Each number is 128 + 24 x the weight over its row's rms, rounded and kept within 0 to 255. Layers, rows and columns count from 0. Numbers have three digits each. The size before them is the row's rms in percent of the matrix's.

# up: layer 6 MLP up, 1024x256, rms 0.0595, rows 186-210, columns 128-255
# down: layer 6 MLP down (transposed), 1024x256, rms 0.0522, rows 186-209, columns 128-255
up186 108:114163182162174110097109158129127169114170137090136165106127114085126132117182099103126083132164163124105157144120116122077128120095101125147128154104098163145124153134074157126144111114153153113163102120062136160113099134145173118147092125056168153130107127173120120127116153160149131136130107112125173136089102085137101139152115120159140116091147115123090118113120129115143121145154
down186 108:144095144159141152075149119182125129109108137087104125122131102153167157133093159119106147154162149128166185129102100103165139139157136111121103123096127109130142098113122160131116187162127123105135144134134115129146085204142098107087134117147170077150114097098096128166130062141178129125125087176135121131152129117142154141143160137163114152137136152102146135115164099127116151131139
up187 060:136098120064143130170149154165144130151122109133110156152155069107147120110141164129147092102109162092144109122100140124088107181154140146122147113128171161114136144158158118130137088119149121155130135153135124135136159108090163119163124135124145145111145121134116101123134163199148163162152149148135158113088104152116139090130156176148145192125141110120117135159136182194095089142105
down187 034:171122101121085157131117137113110096091146099074176157112148105134138129135134151157134150159133094167098126124165136082108121131115109102144160150089152120134148082121119098105161148131153166116115127159163125117109124154145083099127161151161108106169149135135123140151152126106129108071143135105081110114122115098098149121082120125113123096117080135111134141095129085111117122110123
up188 119:127095170097133113097122126151126127119107147120168136134123122128177150125147114151142112130155131132106148143101135102138122176112128121131082077138159129114181132134094140108136124132094078154147106129168132134124141110136108124136102078104116132166121199119132100128080151135132116175141165117105120152135141128140132113120126131099069168146167124110158106111119138098091102159122
down188 125:101151121115153124140118103115126136170140112191119140130085098136121123147154177115109107133121107148164063133122158124140120135149150085134133122106107147144059155093109118130133130107145138121151135113114163137139086110130134120169115143096095145096132118140157129110092136124114133149119136128150111139129165171131116114172120154124147123087118125136132143077083165184085144129117
up189 109:155117107131140125126134092111142137136146105138114093100067143127144077155141097189136105146133117142131111140085142141153148132091176165113146121112123169099171138182124104108171110162147110089106147126092131206118137147107137098135117140144141155138142097153150143159121092136160152135151187134080092112129154129133132118111129127099095114126121114125113140143136176150123117078171
down189 110:140156131193109130130126117153162155100132149129095117124140148123121126187089116130123145101131102138158106105152147123139175123086135119152152111139093145126170139154148110066126216115124103110099145101125135148106155113114155143143141091081114162091167105108132138186166120141128095133147185123094123126108136136118164116121140070137106145141116170122147110125111137165113117165121
up190 057:158093166113134130136125105158154141143125142143140133138172098113169124120186135119160111101113148135102088078079133125115165177144149125124095114141151140095142120138124134088175073139109140108145174137092137133145143091109135138151096112098095153148132116073144100113099108108139155138128154126139147124102171124157153120139117177113134140100126134123125113125146139132115082106097
down190 032:126158173125161114133133106109072120088127163105108121129130134182116096099074144115127124142113119161119153110111133119152153128098089124172148160145152124142148119105142091176147124149126157197155122135150112130151113115120093135132125144138115152072147132137104100088123118144178101177122148123151128079115125106130140105199128122123144130147148154111152135152122097147124137097121
up191 104:131106139083112149111106154110105154125149124110127130156154128169150095113166135137117141129182107148148111180125150138104133114164122152117133165191171133111100142122091143081173124092163139119172095115114151147082109111143143098129121130099115094146145162122131125115125113148148176151149138143106140099141131149152091116094127127183156118088160094107134116114116136110154124101144
down191 099:138074129092109135149126129108139169165140135150113148140085129114064133162121115133105103105151150125142131136069143135116116118158111115138139124095126111128098129104101155089126135103106124115081111165121133154155182171121111170102113125176085167121121159133130091117099120119085160134131184124143140153126148133159108113133159108161104148104148164118154078132120100092133109095133
up192 115:094102181172151091119116120153122102114100145094134095081139082116124134139096116124137133127112092119105145111124176083129147163114148120111124086180129132119146157103128066082163132159188111106124159115105143151111091158151087102147150115102102120202126120109142106137087141154104111128148173156109160140129122143138170140123103127160095156163130091147136104121109169101099123170134
down192 120:118163123117161123140121111121136147124138135108148144111122155114138132100131151139123132153091089150165113167129156123153165105103141121116105126146084142160125138159128123155156147156172101097162151167128160101100128110146146162119130159145161116128152125183144124094125081139143161087177102126120076133118120106092096116117108163114099154161176142125105153129112112165141191133127
up193 059:150126155092149097137144126138124166134133151130117126089097085101174116130139143165186105116103136127116125121097112134133143152098143145100129169119135144117114187150100103110149089124179116113151141135133186126136098127122069102151072141137115092147097108144156122146096095123122119105144089176131114108139144098096133092114131139135109130150166114146115163126093195140126118145128
down193 033:100126065155128147143156123133145107128095134096145125170143166142112093122088140127121079135140122174137110137120159096142134105183088108133095096137116120134117110122199079126101116127091135122108141111159153111168123169140147136089150130170119168108120107138124156158105120165159116129146112191171134116113133098136140123151147143096129119119127186145153098108134105128112134087146
up194 108:115102158131153171108127109120160135146103120107114117143132136092135132154120122124123128116148132138134104117150107118157173130131124133093137148122147141117185134152130117072120121109133106126127119130165125132137141162131130170110090115088111164115112118153150152128143148143132123111134101122130195155124148147113140113089097152162124206103125108158135104166107107130151105082131
down194 102:176141111154128132089127162114154142141130062102167117119135139112140133120124116111110140086124116124107128164142097145137087116094156163110102112134162164153139140094139090116115144114137117105113101105146106096106138101138139133173113173112126093119164121106138134112124088102112121187120114101099091124122133091152137131100175155153147116143152155146105149096115142132125129138127
up195 104:137140183075134138151114134140180139149142095121178100086144136135129102125104096137132164121115135104132141160113088122093165151084111103115113130094167132118147116105145072133137121128124129142151128081143151123122145148109161097130134126121101140165137133119154174158108117133137135185112168117138154128141128151091116124128138139152062163129134153135116145153074162164110151134106
down195 097:133137103154132135169119126119129126082071099143121131117149122132100143110155118146097103155119122114097138124125134102157109106138133124151155125129142134108159163141109149155096142085120111129150115143122102098107097138112133184165114106135133133109191108117136122133176104124121185107113122163154156111127146118159115115119107154142129110113138114179195143134149149097075107093098
up196 101:147159136185165099106098131158152154129144140145098110158126124106120145135143126123124102134167172133145123124142084184060169135160131158108067100129086133115156102120098171106110099109112151115150141103118134110146140102125143114157095124086152152105097142143111119121130105136116114133167117144123126138136138161132144138139098110114109127096168125122121149116149087140164132128107
down196 091:132101118078126188137162108096146157099174154143119152118150099139098060144157131107141115092121092102133088130143113144115144162134127134149110162102140140142106148131163079108151098116114146158165137132096119140104107135124176125140117128152127212110121156103141120175131145137095148121149121093143136129117114132117126122141172123160113140090133072146113145111119164157099141121138
up197 117:122129122130136125107161122136175096123124136167139117111122104096188154142163098125145123125157136127093130132114145150111111133084177164135146120130140140102118109117087160147113119155129140113169154136137128136131064178154165090123103139092156167170122072168155118153109116169151119136123102135108169121098171135140130124151149125154142148094121102114141159112167148125131133105160
down197 120:129133142143195142110101136127114122133109134124106100125141147151124122112103086128106150075103115111136133144135141142098140124159107134142135120101148121119138154140109098124072096110125131198136155114108151123119147135142149128102101079136123130147098156176091157132114113080182131127136141125167147136135105105115139111089111124164123128148137121144086128133146112128142142151105
up198 110:163102128154140114107130173115112155156092123119119079142075139138132111131153122139141132084145106135148091121117154155113111148150090096122116119149165159135106170117126103128146115126118140143124111130172147128129117153166138137152090070117164115117145174167131110121111100123134137130124163127128158124130139174137119105131154155164098129125184148181105089118082137148087130133119
down198 115:148082102105112091132145142100104085066082087134164170141150129149138139133128088082112109157089113122093169086091114081115104140102180093102122126099173126135113149112122123113132097124140098136116124136097140051136107139145099147060136131142129113166140097113137121184169155156110146143112132132142113121125121127163187132121136127089140112132147139129131125111152140094143129119131
up199 097:126191129125136146098122125127099118140135149121162142116118113146150097174163165108113152119124159103111076095166109131108201132124123117084114144137069122126159080137115108119159134148135148082166148093122130102169077146146102143098104104097133135133159149116138165112122130129118159130115122148124114139139100150082120112129066127122118112149142126117158176139166134140093124094138
down199 088:106097137121143150185108132125118145170131162160111154108161155150152071143113080163097134114160109101160105152149131105130084119120137084143163132114129135128109131106131076124144140108120107132098140108132182111128132109128142152190144143176106171100205113144128142119128130126089101102091139089135158130113152105135093127158167155112122179129117140175129095118119139157149155101161
up200 112:107145156179148085121144096143109145113106119146154114130132121175172106158141128152135138090131123137118135115100103151127181139151162132135144106147164153109156130169072113091166117118099104114151117097125117143172089125124103130074115084124104121165116114173142141147131151130121153131134122129099113147124133116155143135136089151139102175156194111129150133149154145089158093121158
down200 124:122109131148146149185086128103112148112091153118132100114119129126108141147081130119106140133134125177105137120152065138092137134114147113132132136137085136131119143136109157123118166102126099103131106138111109119143143090135117113161146150117156107107137123129086131097101063139102140132094142108147115109104138105149124135085121136092108106147126136143125151148138137148134130092108
up201 057:158157100131123119148100112147125173146128120176115139139144114143121174144194157155143109121122157172114117133118163132131113165116148111088099073117131154093149140123089135114105109095148136141158133117092133148117122155104110143123116122106137083136129150137108119121127122185176104149104138140094170120123180181135141103110125096123121136117161136137144134135149144132118095109105
down201 032:080125126151168118129102094118100138129149149086140119131178126111160077143117109151121120105123171124118127137130113156138148089159085136174145131124150134159097127102138136115095129117096115103145165127138136105129102103095119100148096129156132143121134164139099163131162093153114118075127146147126153107119134157127164094068171123075124149133133153178144106123126126132131149158148
up202 097:123123158129150122150182152129145109152080123121188156132121111156145131148133115153156138111108124161148105146130160139144105151127125127145089126124156171135142087135131129123134113120120159141129095112148155148103130156134110108143160153159133128164130108148134097130113151133149138148126054158151137100117178122125149076130143117141086159152117147104167107156152134125095135167130
down202 080:157110174143108092153147142141168140131098169147103137102165117102143141045146127075115154138151120173060138127143109151101127120154094122170060118096140162099141131094113162091118157140128160115159100106141112110126131101147106147131142137123116116113119161124122109060151118134110101169101155126130096125121119118139122109108109090160114104125138115133138074129104098116112143117125
up203 110:160108138117122104100115156110164174108189155116136131107187096127126143086108157134162102119158140139130106113097116125125141118096135111151137157110097136131148131142167149132135114113126131120112120121140142121167150117117104136106128116134194115140112133092116102105150140131181108097139140132112145147137106114174087107125116130114129133118172068114137145138104168173085090163124
down203 113:149150111129164111146165148139122160130121186069152126102163118159155137118125138122132145126113120165154109150105131140149146109095117113136136128109147119143129146156135154126106131141187102135125121155160124145134172146121108132121124156093131109116115114139131173156154113124135083120131118130139098132139118132146155126180096123123116145108122133092127119115115125130098120139146
up204 057:091144104110149090107112097160169124162111155119150142138119094121177130116133154129174107101147166114152080127108092142160132172123119155097134107136132122081123132130103128142119096119168086146136084110146148140132114142085140131165094115101145089165099169102147104109115115149148132105132125147097104109154181168125135125129085121127130145123126114129123121120101138105148094161100
down204 039:141117150086109128145157120117144151093094107083119127163102114094128154070139088209112108107135138149122098142125100109113132127143130131139109111115166133130101170140112133122110132185110102139110107157165104112123149123155164160140110125139140123141079117121139118135101153118125102096135144095130162174164092156124116111152180114105131091109123127100150114170136124109103129128142
up205 102:112089130095157120127129118098125127125147140095162167090131151128167085122157107107145122129137103095100129098108156152124114126140169150138153148113142181118138151144140169124103096104132096150129110085134179152084157130141136091152136121147125113110100138151161167085089123084107128115156114165104126145092131126101095111096128143129132155106146106098133128107143114147074146126163
down205 104:126128122127152103134149119128135080168129118074118056117159095090158087150181135170143151114131082150135143150177171128143123098129134138165191098098146168129134120119126136117148130142128131106123143121156135128152118139097092150147123139133109144144112188101124177057131122120120153149126135147119166114137108101123123122131150131131162131068098151111126150078094049145100136143146
up206 114:128162170126116120095109118154144108151101112132123138097097104185138131150156130171129107113132111148149123118100144159140145143133128140116142075102132124106134108147107168121151040112139156156109113129148150133079097117121089102143122100085133138099125130092151113117085191127193166156131147146103144114107142147120102132138129117097079103095133154088106149133169142113113106140116
down206 120:162105116136142124097150116100118139117125149119143118151119130180144176167121146151137135135128118134107136111094150071092125113145101112117096102126126146135104156139131146172096112148120106199136176101139101125106105151132116092117113112096179122168148142156127113135139126105093128124157130151135133119126111141146144123093184173066147099141111130213105105089113135106155125127131
up207 108:110117148131157106146123077172146099124110160136163170080131109105175122157172129096117087149147119115166134135087111152127122179132149160133171114129171150137130111106095177140176099179131120124116084157110145176159143129116157142128158138087148115121121153186131139151141113148086129136121119146131154138133146095132114147104134156105120171137134127148156127140171147096160097150138
down207 118:110127136142121114161151126146148156167108151106112128154115148107133103154128145169137149124160149114138149114145102143134148156144141131139167104135077130125104096094115075152101171142150111114108100153141138190148097125122157157131107144133145156143132153144111118140131123139134139141123100095117083126139139147148124111126139104101118159130166199135130183161106145143133149140136
up208 107:083134110108159148136137149103112154162097163145151107126124137126091141100137159134124105087139149143140110104137135095107151133116125123100115098126126147132100154131108124080126128107125121136151135125162147127121132132152154142149086119156099121092120155109124095121107088130167130104105144130132182118121138136108135078124093137174134180111137076142155090195094121145113120078109
down208 102:127155145137097121115136085125176164155120102088179108129141122134155136128160117140125113106076133137114121175148129164167137120134140193104113127096141112120126124133169098161108138156185105147133105108141109105169135132133134123130147155081141136164113128103129191149129123114100114179159090126112111140130130120135115117108135132188119126128136157192100178104147108124118119158096
up209 113:108165092143122091095165108136182121127123109133134156148122117120172084102089092136176090115117100141118134149121163123122136160077081086109112087155076150136126125109142178138130094094145112135110141163105143159102143104126143127161106171115139140157105169134150143144140092173137114098157145144093106145153110146170145109121148157133127110138114123092147145149105143101092129098137
down209 119:125126168105136142145117132085097103113118148197154149158060143073099129127143134120112176129161146146131112140168132106093147150127138131150150122131112158140133163103089107154191129135128123094151119113145097147134090152113111080117145080135118153093166118160129147130113144100124165101129104154143095120133175144147125130153074065155144140162146116127136147137079125114128147133130
up210 107:090140116165148140142129112107116119118114148132177191159137107114148167151165169111162097129166137137132119137128162160150161143094137111111129110116131112131178104163122119108137124125143129072139095151138134119094090125140092112181130107138127120155149097117108125109144125175090137151145123155114131149123154168135153102125116110169095131105149092117151167133172139150129143127130